config.yaml
num_hidden_layers: 16
hidden_size: 128
num_attention_heads: 4
num_key_value_heads: 4
head_dim: 32
intermediate_size: 512
vocab_size: 4096
hidden_act: "squared_relu"
norm: "layernorm"
norm_place: "pre"
norm_eps: 1e-05
positions: "rope"
rope_theta: 1020.0
rope_fraction: 0.5
qk_norm: true
attn_scale: 0.184
bias: "none"
tie_word_embeddings: false
parallel_block: false
extras: ["some layers without positions", "local attention windows", "shifted keys", "gated attention", "exclusive self-attention", "capped logits"]
init: "uniform"
init_std_qkv: 0.0337
init_std_o: 0.00595
init_std_up: 0.0337
init_std_down: 0.00298
optimizer: "muon"
learning_rate: 0.00969
lr_mult_qkv: 0.5
lr_mult_o: 2.0
beta1: 0.93
lr_head: 0.00774
warmup_steps: 0
schedule: "wsd"
decay_fraction: 1.0
decay_shape: "sqrt"
final_lr_fraction: 0.05
batch_tokens: 16384
max_seq_len: 2048
doc_mask: true
train_tokens: 171300000
max_steps: 10456
dataset: "wikipedia_en"
Each number is 128 + 32 x the weight over its row's rms, rounded and kept within 0 to 255. Layers, rows and columns count from 0. Numbers have three digits each. The size before them is the row's rms in percent of the matrix's.

# layer 7 attention value, 128x128, rms 0.0896, rows 0-108, columns 0-127
099:097099124144145154185169140081162166147166132078045151128120068125153195139131155129075087130165101081110157139126113135128164117169119111110120100100152134109089146124170096102163130121129151063142161125111185108148160119208087125114122043056123163098118102065133119166130169180158173155168107141158100156093133144179103119157134139080088130152137117126137074113138160137167097084152
101:114111077116109113103089042173104092140115172155136166181086180136146134141169104170120124051189109180082145098152146075120105122121084130111144040085137108124134160091149099096150138123143130082118160131112106139121097134142117104128149116087143129086154178191109074129129152163100172192090147161099137078098125083106147097142140122128135158154059103100111132142133169197099166115159
101:165167170078112172177147187197120157140130120146072140111138136146160106091117082171099179120106102131148108036108106092142168152151083112094104171082125067082119163109116147162185143087120143058120166102177100095131112153135174185093130093113135158154134147121103155186109112130122136105125062119144062146098180160156152126128153149156096166140112151117075162149093096130122155120113
095:117123140147147161154068105131119117139101191112084120104089107027156088114065113176169119123159135128161157116092117172194140124173082068162087070091166100132101143080158186140121093113099088158129094135138114124111132170099138105116145079132088130127130166128111064156180113188113130155185135123137130153170081088120138136124151142125107139122133145165125192146119109171198082135083
104:119078163145135119105076105111069144174079096075122104105164111163142161171130174153104174127133115169140111130093147096088108091136128165112130149156107097149106147156121121094225122095205095162115079193147112128068068190124085157142110144098178096088114140091160081119128184128108154138187175122187088110124128131139143160065082121144157142153158118154133173094117127145134128120151
105:149171122104089131172117111159124204139113166141117136148076114109069135184147089117158179163154161107165131081174108116128145119152148204139150082161088129147113139149113077164157166079120166113167103130167102167112147094107128172106133108156075129154102107168096141086119076086176144192148096106167094099071191150125111100079166075092135132127165128126118118123083057135124101088103
105:154117170123129106183124184035138148137140093167163076063153145110140119161078140146078057167132097174096125154143151107110149133129180114099105132110097113140126102120091118122122096099134135094121120151136096222145098153101149163157177034122181136097167147124187114134159122162123131108105098173102126148145073130120130140158095112111104153171106134124156116118175042107168150087101
102:135178154129147176118120150126159103093101141153140162112106185080071054091128175142057133091104096094118106154145154140165117058127094191167107133129137097123080113123218121163116133131151128155134160180144156140074126157139129124061128136114149122142122174147113181133125097149128154174127157084147150144142111150136091110158146114146148104150114151053121067155043074170144151152181
101:157175129120082164094100134183168120143178093122095166138155135059135173102125134107115126110117135173095126120111151158099159134161185093091104129187088127092188148177184114133132168117120070095144146202135126143148118087151090147105149164110080105151178136131196066103089120124165133118123140128123091123177120165120168137130011062105153101127120142096101099124145160106139167122137
104:101135179146146128103106154117093129154131123107015096097150169102153129101115189116133055124177115163159153129068132167132212124095131105094095151152117165176100115131142158157124089121197182111150088156124154101140168111120103152172097114148182083162140145110103154162135124107154108047113086134151128104092153140137120125139116165151146139100112125095183114155180064158152072129090
105:156108102117152173109164110152118079076167093151111187133104151178104102194155146102150102119118134120081165132126071172143181134131084093120159107145142142094119131154148106107048168110162080164127124125175215151132130142162132099148107103138213141058069118096122136196082134094121184074109137092098094123151149098094094099083141144110123133119118116125129183113164169115160149102132
090:115122111148133118114133180089147118075087133121123118106137123132149118111069181179157098091159070103130127128171186140153149114094156162075115081149134189119184129150146139064198087104094135173159128172157116101136181152088164109096138161047084119125100079145129091140105142141135162113124101120145161094126140122122133029119154157118109121172146125144153141153191038138107150101088
100:154105112058088137170122124140142149085095174050121101091156142082118150119153076110143124077119131121171073155197147150202150176155170117123106089051087074151142141168166108136113123136102183110103174161165117117147166161121119155098102144152113103151156112134096166092143162073136152135124113124190111122100128159104103048081125144161157156160172149163156138114096129162149099094097
096:086093083165174118128104099140161134151128105134073188139139146188153096155132126197134200147098121084059071172101180152116094147118130114119091138120133135070148151042205142135080119098136101123136136128124133163110116154135152097144152138148098112119074088130114148082119112123136098092157158122168090125052166133142178097091181169144135175108149140108119102096176107142169132072167
104:109140108138090101121139146129143066106119116111156125171072123102106154123149131066075120094152067090181092123135090176165140170080086067102175146083098154078110099108111129168154136130157082194126120137142069143114113098166168203099144127147114142160173100104092134162095130140158147140141203095140197096131151127107099164137113116172196130146173098145125081145137084110159098087140
093:156045078079147128077139128088149090146112131123169100180094069152110122147113149154110136132120146130176115109142106120144169104121149095130076180093064122048144136152173229123122183095198127098171108078152110127139143131156144069139163107131137077140124136113112184141149131156120131146129150140079143088157119102169137135089153144109121151126125068047175092102133139163130167102120
093:087119133128126113147068087148181120112140138204121123130113112158080067062174119143111147073088128083174122111109168111152133143123118134149094140170147142124131045162162124118155157152118178110125191031132110205139093123144144120121126107186138128129092179118130156139156105136128209132114166118108178072138135123103086160120127187115126133108099102189122137161146139104137046134111
092:081068142176089162180154171128106119119158092122082105121174088094132119151161109112119150182176102179128178117072140169125138174124083135065172097104117074153142101122124118131090167184123128147157133150175096097100163167101138111083157159050123076118140173083120132109060108129132095156143137116116113126148153191121108099203131134091148133145129110113161129125191127068134138142065
099:123142149171151168087152105111109138210044170064146102142114135096071149085050127111111127142124098154164143088150118109132104144055176167123110128112096127145116165117151122074115141097139112119115180125111095109114143168118148114164135114171157070153089180097107127163079137067111150097164119143175139127098169121139186129197132125105108145147132145152088081151169196126147135063093
098:147138206104138151160107094153097092099117075096167096104132068119142108144123183100118097171115112109097185150144158126125130137131162172125118125115128100121199112131148198183128120063075120087100160159110124079122131083111123198140174109079139094083136134126133132098094138138139160101140137087085121082109175153123135109214123174147092138183163136146168063092148093111131069112166
105:120163054105154125171161112132079114108196085129103115086152058117127155141089112103116167194140118085162150139172133123153112176114139096096148133134143154070091075140089130173161116120063161148122161153191118118116107145133071133129074094155187078164171161187138110126164152169093124095133126166138152122153132142119166145128120099038138091141074112115083128156150116099106078105150
085:155104143142098192156117097125115169116096067078086133112107147125132082137126172180116070151095148160177097104116092094151088121142155123149138142118109158128124081156139103132142131157063168202141137126124094088085132124097118133177089089123150166131149114098152165100146083134163147121148096196172123087083123168205098119111123180083125046094148165081166090157109171079121129111163
107:157135155123131093146137096131088112138123144123160093170069114159158187083143101166153195099069084129128142108120170109143134069196095137128117114145095144073107136141118070113037138127095163166069121144114104131122136093123146126151166112140144070152135129129104083112161140125124158145109164097176124112065166175138155089194129108071156111101178086147154186164135138108121124137220
098:195138055129083121092043127087126074155155146155153175144149121134136106089229108177172078142109141122138143152085138126148127178111113089096145123168151133154118078156117142129079107082184116122073153133138141131145140117055144045159085148134114134208144137085151111134104106112083078172154112108185147108127118092130172103104137108105113179117126148127105126111145147111130103166124
098:135137125109124167158143114096146091087087094146114168127107097148119140165115183088110134128154099112134169089144107140135130169098120079110069112160150045129122147152099101143157207183162098141137154173160134192134101095078151102132151143131088198123155110168129126108170168174114117137121098155177082078134138167142166131161103146030089175083140034100125140155126121149115131134158
105:085085125151100098142153116192120164138217167115148145140130155094073094154185141140118145128117089178089125137129090150153166074116090087154089205100153194086131137168101093146066158106118147112105135084168095104145140063157154135125113082118111113095143190188124120111100164154120107126130130121132168153078109078130131143080065100161149155165152106167115122103155108105094128084163
099:168141117126147131103138084196149104200186120108153142153151149070156169118144170070163158131146123106165074105128130118139107139138110069124125127112157136112174129075067101073166171067146164192158086089089129133099120124115115119168084090136105090126097110149160129148111100069106170143119112134109142166135057134151099080144128147113098145142044140122181121121195193126143160115157
093:210167122112142134055086108190122091092190100151119117150117122147118152141179151120146076117107131174092072146120129130147125160095126147100156175134152096133093151123176104115145118117142102203127118096083119154103177183186053123145161183113141069104142154181166118139127156161151070110135129079159119160119170185147148109127163125120133135161147077156062136085080126105157128120094
101:113106101175073086065173148141154112170072104117100108101145145100116155167094139181103077157117151081123148153157195091142091129105119117156058163053168117134110164167112135127119133116112098084144054144144140177119157197134180133124146102087156135103148075154152087162093146103152206156116099109081111072164114161131142173122145117140133094132121107124135126125082105148104158114196
109:133112165139172162100063129153105129133142121202184137087054092120169167138076176120116087141068062156088166141127121113146154117054160091157182113095074142134075142144127172148096119145135106163129141070154121148118174097132203100115133078110105101141135116107066142124150158154183095112126147114126147059129127150133116060190129133136169136114140141140120108112117129063101148120103
095:138070178155123155093133216134136162078066150060145126087121107072211095192142130126131134125169194136104116151175077149176144102102123097144129142141185125115113139185154174096165136087130163173105121148092106115088153109104104151084141124127090123140139102105176121163137105187155140115080124113148104083097128110114132149099169121060161117161098136091116120124121133042144127149126
104:129150103099076118174106184132088119150122132106143165080132114089156193118144094150126160096175167121128141121146092128119087099106167119139188147149155110151155121110103135098141094161142094162149087121127190061156135180069116148098178083095145086102121171166078104101120062144135111148088099195124116107120137178173093126051108142168180119186127141124143131157158174162123114049122
095:147161155122154105123151101123096165141032173139148105127097102108167081173182129158143138134117132038159148138132115140095133103152165166097131082080089132163103136121173214176096111147128161102136143084176156147125162124129121119139096138122123082155108192154134083120126189105136135165087155150215137117111161124116125161180121107065077150152100142099153100070101119122104110186115
100:070107239188105141112138105159073147182132119140144170104124125155143117178119091136147142098110151112129148120121130094144131144083180126175119126144115093101125178105126139121130183107105118083202060170052120117083095138167159195115107172115181135133102089119164105146100120117138153139158149061088127120079098127138156080109128121118099189135165144174106142142178139068101132121113
107:190191129146135194100107104133100183097096151123087140173048193112128102116094134087148127112135104135120106199122157162135057179145083140120125101145148090127152178032147132114096164099080155096172145142139075096082122129100116105163101126094099169068105160132169158121138159164162083163132108118105119125068143137129105135146188116117151087136099118085124147119106144139140115100176
110:156170150157122095115073184114118132146123140144127114082144088105174140153171086173140113148132135124127209181139155082123067121093099079161080100123149115158099108130070122135113149137044155148180117107208079140144160142084116121147128141126075123196125139126137160160120072157074082127076097135115100171156098133101178132107158105133144117083166109120093166159159097181103101173139
096:088061147051146106180113110131063092142142112147135143130114146206097138122098055137154123088119173142141107154136152148118145165150136138153184076155106103156139096154123178125129071114181156129171128170169134132158157088102118120122091108117165169166099124171127197130117118063164065112137100080127143067130151128093153151083137163118088108132175147153076155149056127122107136144171
107:163093182165152146127148149091084122098140157122109075177143097138113165164135173190086158153088157132145104129096110093145177113120080162078102142163118144142145159104115109166126113068148163091070130133090131106102160124128092100102131156091179130139155160147108167104135133137110067126172129125142185075100104131136093192129176036112131194095139157116145202117164122091173131079093
098:109149105163115090147129156113096133138118105108190171134077125210180122167125162129143135148166176127101135147113108111154154133167058153149082068065176197174104167118119083133135100148147165092129076137068182153119162102151051071129089111158055141136138120113124176169127114160144152102163135089136112097128137115093106087192195117107100119114114147135134151132154136127096081130137
105:084110095148096094115090161099129139119122116112106221110186121129165123102153144187114153136143115080130138162150131112154091207126082118137149207166098132141196111065155127157178184131155166106138057111135046113164087125086102083147136153149126157128155076143110101140158165138077150126143115129184098063128106074102153131163099188120131136121148131131140123147136078155159140113115
099:128113133125132186136115089155198104145153073141132141149117075184169185078101165141127158168104102117129126101162099067066081131132144195138102165125106119126107101128130165097165076193091140122141163171164104131066087139162126129134164091084077121135161153190094138083117103142050152117148107114149153168168119141122097150146133115153078106109106118194103154105171091087089093126126
102:122182124157093104140067139106136157186089129123179109124110200091114128154117088171125092144119155103122136100111174151162128133166149103140164156158110141144198125122118080142172144122116132146132088081135093148141145151168120096080083066091136116118161168127132165171142055093137150097058139160124050067138172175087082155145088103113090157102162112119104164192138134129130066094133
108:135145143075162138171137094130115162187102099099125090112114164170134165138145134168117139097136099135187193108104125159159126179110101093134114135110115175100061091121156117120136052131094066104091134129101145186162109169137075161109115169178173161154116134094092124084208100177060139131132148130101136165085098139162083140099162127129069118074123130136143127122139108078117164202144
100:136083136141077160151193086094119197150140195106126155135135106138123146186153125122160072106190118196126104115128111126123159171097120062166143114164138077166174126160078104155161164144129140138150120101155149100073095150090138139149120099127182176132179192111095116128089154162122160121076088109134123071073110105063127186091100103162138119112102118092091122112125117117091072126103
098:138166092166089211127150127097105065116092130155148173175161134093140116108134125149156076192111128200119130142134175138139114087099126175149152156142142053167125162091107130155111081104073114124041060126117148147124111080159109117132095133108171108125098119124142111117088112104134159100130145119111091106131088143106149128074245183131104142137091110150106115145110163108157076128158
110:083132151122174136119066094121159102135110126077097120129093163042117082194092139104078110159149114137095164161166121118141119139176110093143123124128128152157169173132155076141090142161118093207130094155133094121167047122188141146155155104130102177141114099144149147200126153120088118130135092110118147117122086093107106194125195063130073171135118143117085121174157082139117122111085
097:083171097098081120136139135093157155177130119142146131126166132112142138142124139099145123154123216099189161136120129071135184126144121169148100134159139121103120069080129110117096109204099148126118145107106146072116102188105142169134123118087101142114099138156104141110145098112145103171167143079161118090219183114180151125125119085234141098131152170086177139117052113101153129130172
104:131112121067118121061115176159103173149151137139191095121107140122066104116162133073144122165110117136134171117130187116149166119132150163115159120155086123197096107108113183110141147177114091128105137103181063133081083184080139100118115145060151119160104165132146147132158138197113194097158141107101145169096149143084126081132164106118112153148164112100146115084098072134102058070124
111:143128111118084177096125100104120161145122087092161113068101158127089135157081204154127147159091173127139117097129133136110137109140109144156174101063086152105130109171136134169105115095154138162140143111162122099118143137063107182153192119090077144131127092108095122128102124150090182123185098143142121102118085146136170122085126234094183154143063134165181168154068193122109103112114
103:107054084121171103157084104119107143120101159173159168130191150176095103230106139156140142121125111084127098144135136080118134161120142093128144098155136085183138204122084047168129168145098098187152107144179110173153141145124130115161123141086130183134148119141109132103132082085093147105068125115141099078115175093114115109115106157124112161116091151125153141203100126088106181096131
102:175164190056145175092133114190143157104107122191121123082147089133073123082098107102094145126106131122143124082101083094165136133094121139129099168087107170163091152092137109105128096155159148178106129170124139117180150201162093148157097138125089112162144168067104144166122160107117150137172107167137074114121151100105127147172090136138125120097144154164051182123125121034105157123098
098:143148127133112095129138120121159141150145179112083127151087159064148088122096152123112152138154050153070169077155101140216087096099116086122136126133109122139148119104126122090129089189107192141110118104137112118176128134142134098071133163083144165117062176121154117137111083075101127100082093117129107106169111067152146070151144119100201129092149132181157156182127127089196101074131
104:194083097147104108122123124105099116076133173119109154128075104169088112129117130094120121190135141143088159107169126086099077145111103188197104139040097125129096116154188153153149166108156098089109121150174157123096146066129093135149105166150082151065134098098081132176167159122127144164122183152125160103115126132173147185134107130166099044128126147167154103120141159182110159134089
102:120160135093123183123134171137120092164133145144121124126153164131095079118179137099123103154231156085079137103107158086169115116126120162103075131073171133067093125145114189192158117139169188106131098194106145086138128102163084125169147135122170134104134129113096130113183126132112147051161085068139092134083143128154134178127090100162151112187105147077147102151102099165139141152167
101:178143175128073074142123151128133088104166182151111127132131144106095097118129149136114128113090134175093168125180110125107136148145067149121129146155105172054094199158117127088131115113137135111125173095052105095189098141155077079166210079113086138159132159052125124086092156108126118081098133172140135106141140133147179110124156104191066173165161158144134086127135122113133162154102
099:116115086106157071118094084082122164185113120185149193125139126114109093111119157087095157167153201171108108167047090130101136111140119156159133166134136160156126103178149170103096098104075164061060186123101117120134119066127131182124146132118130183162170173103123157127107119100114142165095186105117106134109109129163113095137135178134158115075105185125096154094129138182101099096142
108:123138110137118127125109154115191169132136154119143109102146101133076146165145112224137140102104052147125131185083192104156167137095191120116203096112200148181102137112120108117133126164119140135127150133145059106151095117179105121186189073128129107108123108117111085171139066077122174141116170112163118080098095125097133115133097113113186091122139086134148149097143089118154066117168
103:111107112046178104103107125112159089144096135108160113099103133138177097110145108103089165137164094127100083089122120124162127084082125078144153081156126083190116123079137139168182092096153137114108118099073142126136119157097057184116181077175149096179136159134106191157161095126187097131126098161155140105149070185164112099118164151166155118173067109151093120146170127145148165105118
104:136158127088097122067108103104159105166111131099099073124092167207181133043128137145174073160171128094134156114107102099129174160122130157123098120117122119189143069170118122136064073111145171114152117133138152079121102157155156117153174110134107145161108118126092153171122091111114158132170110117110133159110174142181143163172122093093191116068123158076176081107087145099168135075095
093:138073159164116085194164109128166146120070187108176109137120131111118213069138107144110149106106129134124119088153202061126176112172111146151113156141097144115141131048186068091126144104079128113065133108165132157162095157145114056139138195114134125160081123138087133127107091161126152144130112160080141107091165164137111104138143127132155078158118136153099145126100155119069126155181
103:109147063138172130082163146119092122072117130137105086144133201139150102082097083158214168115146118123123085078134153137097165090126179149163092102127194141082093102106144052098090128165105186063099122173133160099138111186144158136154159163156138153102086159114112142129156113131126108114187115165140154098089113111130140109138127151121077069127132112158096178152160149196121142157102
094:106086144115192115137162170113070125130086174116145114159095143142109111059093112133100089105170095073128179185101088129125136077100151145160130114188113212176100142127136088095073108120152166154129128127085072104171170185118157110180136064120184128123118144151140107138140149093142178129136138100142090158153120143115148157110093145124157094098106114143115087137211128148097078067147
103:123104139072157139118124107159096124133154129144168123117106072132159160182204143082138112114100072136106125175087109095145143106201149045113106158137156090101127155156080107079161132047143081112138128166153137138170129108174047124089108143124126106121123121136166131134176122114187107094112142096096074088121111133168105105138155148126141097124171220141139172182101121156110091111084
099:103138174176159108134123114185178152195229110159156116129186144088147155157105142115104139150126115155134145061119060146106104100094176093037126116128147095156121113143162167107141150170135117137152121136135093134173149137109158089108111125167080093172144132162145109124079092101144158150115133137117034081103097139068185123159152147106128060130104133170141113144137128169105137091105
101:046111121118113118155207112098090162143069119077106082188147093147208116094129122113134150115141159145132154110123129114120128069156110109162127100162040117129150113108129135165110143208112053086104135129177076098105124113094169162059185137097124142069150102125148108144131163134137144121131150128165135152092095091126093160138195136148127139151178159133155106194160120124134113134095
104:092121114129083142092117165188092119215116173098148136107132092093161148099124143148091134092116151126119143156106180150133096134196114139143050105157176178111092185117150137076127056084124164132126062080132113121165182108077161113158099126104121107104117099145085135181081069133129141094059146143104145154124083138147145156139154132144113080158151165151122114069146132147168107189134
104:097104137188104104130143175130172106141182087131142117117184144070129099140137120120083090124105170155175136121190168125089169117177103072138112133065135161149121091165140149110108084147086069113084188116158119139150146132136117147045098079135119054169143122142131169143139103150111126128145106115088136115114156098229108138171118120115122150085146094112195117126177135120187090169143
107:113180153098101131101085130189145152175128160146090130124099084095133104081198199095155130183103156098106124164065137069099128149119163159143099100083091204143124098091171177076141131164154101157126107130106102140148115148106140090148087079107114161120144126141138126135159177136097132161052120148116133124136152182079119159077098129133102101135162159114186074119129048126134171112124
096:123101150080088162095084134142070121158107167105137175154133182114071101135065139103097096186183137119159105144132137138149163123139185182068108132123136105091163128133134151163154109098077138081149149192108114113102166110119132192098096178131130120134122156120108147092118165108069081066081160128173173156121124124168180107087154142060111136101130166137142140120070154113119168090189
099:085128092142181145120044064145116175117076092086112144111136153144112152171098090175152110117088152129057139128132117169150141097123143167138173169111137111181129115090160112115104180134104128172099096081129121165113106120103170080132077102094166162127069114151190103149101137109156149129143093122124046119119175148139154135141166119079103118088136087151127156166117106168136089149226
110:143149169176134157123105107156121166186144110135129176124087097059099100167172035094137151110161203115113120136082131121137167128148123156102152168144082077150177100152116084208167103111119168097148141103097167153065045119123153135143127085072135092122183131120152184151072112164084132151135147112133082088180158116115146122099123116089087133172109155130117130142135105101151121126135
107:124072137121103136083160173131110098079141125115070115129146126166045189189128110123029126148108148066123177105131093144100140115140164136097174096157178160122157132169184116154129160150124163107116138141134122159147126122117137134066116119142144164119144136114090142215151128093091150117143089095106089127118122177096140154091169103111152109170092183132097093125136039146198147130106
103:164128129177178142162170065173082072177142090142175196132121071120149107076119173125118067119095107179198122146168104164134107142118154103146124125125098139140152113147120133141050221099131140146123151082134126200104078114120124094091145140124139148070147162100131074141118143089096136094098119177122111149128146145161114109131113166098105113129162122149119155121127154044096155107074
103:156081117092125158079074123151126098125105182225184091102144119117111110133109152197122126094116118081049141055134118071135149129137118143148130146144134082160131161113072118102091110154122163115108161122135113184126044091094091148136120117221108116143107155081143116171187100168142115102121136139114179150154117165114129184112162150134133090089096144147079145155166131128096092132136
100:096090110163168098144153119079132163152122125111149102076140094128102151166111088132148170134166135135123111141167089141110064100111225085139109154138101138103121122155137152144151110111131152161087132142137128148118119094096126152126180126098160116057102112122124126063155132067184136168054179147118177045100142129189190125104128114117083093060120167149155190136156178120174139113102
104:157093164164141124191079142139117170091157169160117103129128122146119103126109146145169089159163093151143183173180161172131121133114039140069134109083197077127105152048117124065129129191123177121108079112107143052056129135113128135095155102085101133129119157133065161164118095092123118108109125158185143099111129108133164167120108106133129114145112189106158178121085123130110129161139
108:132086118060114041177153150119151107151148128110126121136162179109163100129090168154155118081125115129093065174105167107147163130112172129076142118116119120199136178120168136084162172148082131098119172070099172102133116125078143087136084131113143126093103108117154113144187107099136179079140118087106088119133115054125205157160129117111100132152158179126057128148090124172130167143113
111:198148124142150201129146188157159125075117118160183159089132097108171147163081099136168150118151126085164167174126179127108081136105163140117109092139099170159152137125144173155152120196162146103134133134110123099112156096061155152115073088143167156131175086182087094162071173131117103149171103091144128146131127112142097144143082080109143059122067138149128136079177116107084097138102
099:104143139138146163098122108139142071187136109158165089082119149102162079153132170177155048132101107127153160120076139138070146120077117087137115124137137061097150137157152159143101089154144138119173102202124128153103111124133155130100096122024126151122090129155182152150098162095150133139130152073139172085152177124158129123152197137088080103162141066097102143098101090102184145091126
108:129091066115166137119198103163112103124210168136099119126095140166115109142146153105142148084128119112111102112115145076114107076070106153108067161170182127135126120140164110122068146088117092164082108122137186089084089147076132114117089172150148138143113134113083150104126201171115100162130158105165148187187176134120127114122125127077127103102044109157105124096124143168185095128176
100:100124155087085130106140108164131099136155139122045108198149071138154121123144105115152132103099152141163128095129186123124159111170146153142188132090091136026091183113097072080096154163131138155147165120100115150127121110116126074183150120113122242165144098138107131088134123110126098155111150090130164113110137112206136139082135108107128100081144116163116154145086125069160102184126
101:152182176149086151131125118083169100144154163089100118113146136087126103110201135099072139151157073108114097155169165133170144116097112152139152162120136061133120118083150203158093141105191140130116126181127088157150061157131113124169180137113166095137114110129098132136145128115109147099101162112119077203081103131111088132122184157145090064091081134173149152153077099097197106094129
111:102153150091114064105175113131150116135082156168100106145112146094140128120138106196121197133084114153126102170180135130182115108144101156109162194141154089101157103179127102113105112111115103075118061168112116143145170134121137195119172129147133143180132081153081080124085203135088064123087050063109078119142150157148156122103079163164111156135171134099125104163157130140130120144150
109:156144158120142147159121162103125141105057135106061106115121185155161146098163141063138118116167151138127119122156130087109108160091105098148110101141170142138030074172171134200140137102146141116068135116141171132122124086065052176168169147122135190132127114072139145165170089144170141084148107119138130115183097194126142086077153159131138118145115102108159111111148090117104130194146
110:113083166112171099136085109135149131108139101107082130076071182150137083122156125102178132096158135141169133134136103122173104150116090136173099077102160179100163173171157090090145170115177211091075098161168069110171076092150161109117126161151143152143089108065176150134108176155129128149173096142104136155123148140170117089075154118098077096110114160130116179090140099173097159108130
110:122078191132104190117143120091140136182088107083122127154147070157143137133098208145124153137164148160100114148127069108103158115083084142153142137134197144143147142094155094099133154129142073121125192128137172179084125132133136134112138134101116090131095045088095139157094116074130088140108123160137135165156104094066154172105102131130218108126196100111103170147084132114122085100075
106:140170119059162149078083128139110108189143095104080091122139151121078089116109186093163123127136147157182128113084129180169121079163131143152166142105149110132150129161077222096185125171117176095097111167089150091155084090132155102144115149104163128188162147150114125150106107149090155125099163115135066103180121142103126173129135141172126103043113152099129111142112131095179096122081
110:168196077111122087072154100160120025084070124101161151077135136104111114135157139130088090166174170157118143130066125106135147075091120158171130137145081152124087125117135161115109173147188132119098075112162207117131070153142182121093186101140142094133121157102128124091118124137083108150177109094124178151107139158116152132118093106145076099134122167109096118162123117132110065169106
103:119080103072155100113110049138175150095150185077137172162099143078175100158129088126166151087101147123141128152119112157105193138139135148147138152169113143126098131102133135115065152107044187153134105144091161125206152105074136137121137148112107140147166119117129163150136123102156121123148127096180144102068151130125094097101089092142126107088162122058168068212102134132172095143099
108:171154168154166095077167078120168088145115140148101151124145137109142146135184101182193134076103111115146139061172181073042110097162153177187147154164120153168102122118162116110160099079117132072122136103143115067077131088161152080094147151138110138152099167144115137127103158134136176110065145139132132153116157117139166133110190112093108137142098127110125116062091129081103129112061
108:144091061143106173069191160114122160190112157097083130136121106147118053106100134111166123133116124133138111118135092165130156130083184130162190134137169117154100152122133110103110105096192150115101126152113066093144107140121100083067105071125116120098107100163079161106146121175103121124163145184153086146154187139171141131134193139136128119181135158064141199122153097165062154133162
102:138119172135152139088077126095156177157165093137128145143182172153166127122140113160069123120148129145167124107084177108180142121112151106158119144123097127144215100108124143155079089129117076155143076103118129178128141175121131150121105088174058111091055068131098181143141162151122204128134163132130141094141147187132174115058111064097108081133119169161107117164155132094116131142068
117:137151140093110081111118127149101105126197086178177126155092132179131093097158076179092115091140148103082093106076121150088114136108125122100172118166109124143097123122162099183123154080146136113067141104155123148147170174152091107162138094117167155135118165169112148138124163115163134070126190035126093184120069167133141161148104070132140161108167125062184153101159111116190138115121
104:131081069108118118038139143113145116121140073140166145155100123160110136168197162181172174144121115091095082132141158130151119093107114094208148120197168135085171105107141128136172119173124113127102150078105158108146094151144144158106142097081159145121132104121201123158118098145137120064141148190093136136129119158074107060121097159142067117101076155111144133084106151166152173144170
101:142160102096164124185167055122123136128119149134117074157106120119066113175071136159164150151137122128176117080110134105132124139114066168110138103160125136145116120150109099184167179122147125128121114137169144089172155146184198109194164053163170141137113104140090167162159092053115077141039109147139114089112158081130096132104107140162095078145104097135164095113139151142141110152177
104:119143175133140124135095124110107137083136165177184155112076133196097136139137121143117126151099102060092115148040128150175053109126116138127107138080119128177168149128124125118125148133106102160078199099119123180142052078150119157144125146088161120122143050157118146155132122136095146124161048154145170086104118138161175125117156191146124109190130112085123145110076189140158118093117
091:159118167112106097125150087134139132137186135138131126149132140146121109111190089143128149129121076100156139125140107067122089063120086183118135090103173146079092142143097157135120095133223133170184145145107121120087136122138169158095077050170152180080132140180097136148157089122164111148085138145102103122060142125150096137070147128120155124147187099111052120147081098160159100185174
084:160162156095090074116125084113152172160155166161147136107187134105113089135132146091121116130151146126105114099124121064181140138126136112103134111213181103064125117173148162151109132151155063122174172118144155193153124108105159178155087101119161184163131124065181078100109137111088115127107124094127147110088110137183112156074143126116091122184102191101146150114090102095148078121197
090:129169162201141134089215102151143111102085108167153091086158106139107092148139130081115114078176124082126192138130119087191092103175126142171142151164163140126177114148124144132131117086124149215184083121124098145128143094140115111175147079080142112158113163132094138102127143136133134115135061153103188117056109118099142153103075093090116103152139110092165132142113157109157169067169
092:163180104129166091131183177164105075058133112101150077184129148160139112111089161094080190084143111156134071133135078201132120137167082163126145096079140131185137146129147142188095116111132145117091162178065090133118127151125118133125084148160120130108126094128102100148063125120130110150101103124112111131104142151149075120075115139141105162172119180147154071179133071186160157163132
085:091129057213121119165104110153097125049094082185177116090079147129130100120149132162116101092107094112094180093132106088130109124111150144126191125140095173188092101096111095141065122155101161076137165139177130147136100182126136123179124170158144119095110134105175174124114105127067172126124087107135165168139142148086080106085147130100158119122159094139180184098169147105156103129148
094:143120117143134118120127113143078063130136141167132161098184090087167154127116149127165120164103129116081110113094122154064089152177150076220118124143180119152151175135126061161105182140115177098110088123106177097172159130139161129137117056160178131087135092186131133143174072099127122148162115132092129128143076085174133078099120075142130195067098109082132110130099138130132100160132
091:124119136194116180093133147117145146094097063082087148160133137161108159061102155122061108162093154122159096124145140117148117159103138139064075154180161169066102099086144150098093181098108147136108157152073127155128110111144089112136103165131176047154142054106107161147115172161135128135140106119058138151086142161099146130143146164114119140110148151154106103144129171075145133149218
094:064129068091181137091086133122054123069080128113136065140107083116141108137086090149110155145176173111082159085134161169102061084139166110104126117154128176089158115208155136114086157181126168159134100125097168159083103083082170167185130152090156145150149099105130149152075077133194112134106141133131112129121132139106110140173122142113143108157126175098111113145136163112171114136161
093:120125127138185085154108177188144098134115143163119090096105117164115196132154158131125100162135172140127127095113146100109155159114136092148144152106148127144132170106098129134090082140141106097154132094120092166113125140160081168112141137208138148173110132070175069088119157190200132104070108104086123153183081182193100163140070144121181114087115156065138191150089112125142092147134
094:134087106132110082109155125183118127111099139189094129169157132112109076115070175172104116110144123103071122119135120130150142171152139174133155173110119160130146107124090131211113119132132099100136090124098144054111132111123133116178033140225171151147161120118171146041147116103158097075094122156102165129145185110170137082102101155168134095173124129093100110112129170163102134120088
096:129093148131117096101139149146114089112127161120109156108112132146114168143084157109141107102149105095156071153105039220111141160143166129156096091101116134155116139170104138090116173206119125160082148155144125139081168100107081152158086098154180144157202206103125143122140126067141121144119095118130156095128114130080144097155051165130089123143107120138073119157086164063164147116180
091:174160136134113171152115120076155189161154075161127144169116108144168163165173170156127162173143117120129109113172135123141180101105144105107053112155107171178141111122124141105092143152098133098106108167116104116162117137136138151217062116086142157186100150126153088031104125142118058090094110110187105146105107121135164101128130194088140154102160112101132076093112106119175096137088
093:161162130135144162138074134134151054115178164180142155151115108109161163108157151137147117076104089131156052142116119130129117090137142101144122106147072117185158120166108078128089134111122107119104109128172102104134097112155104174140142174164134066147159061128094165092101110114155170184095086124090124128056142193120110149041118131158128155126172127148177061103160127076100127185145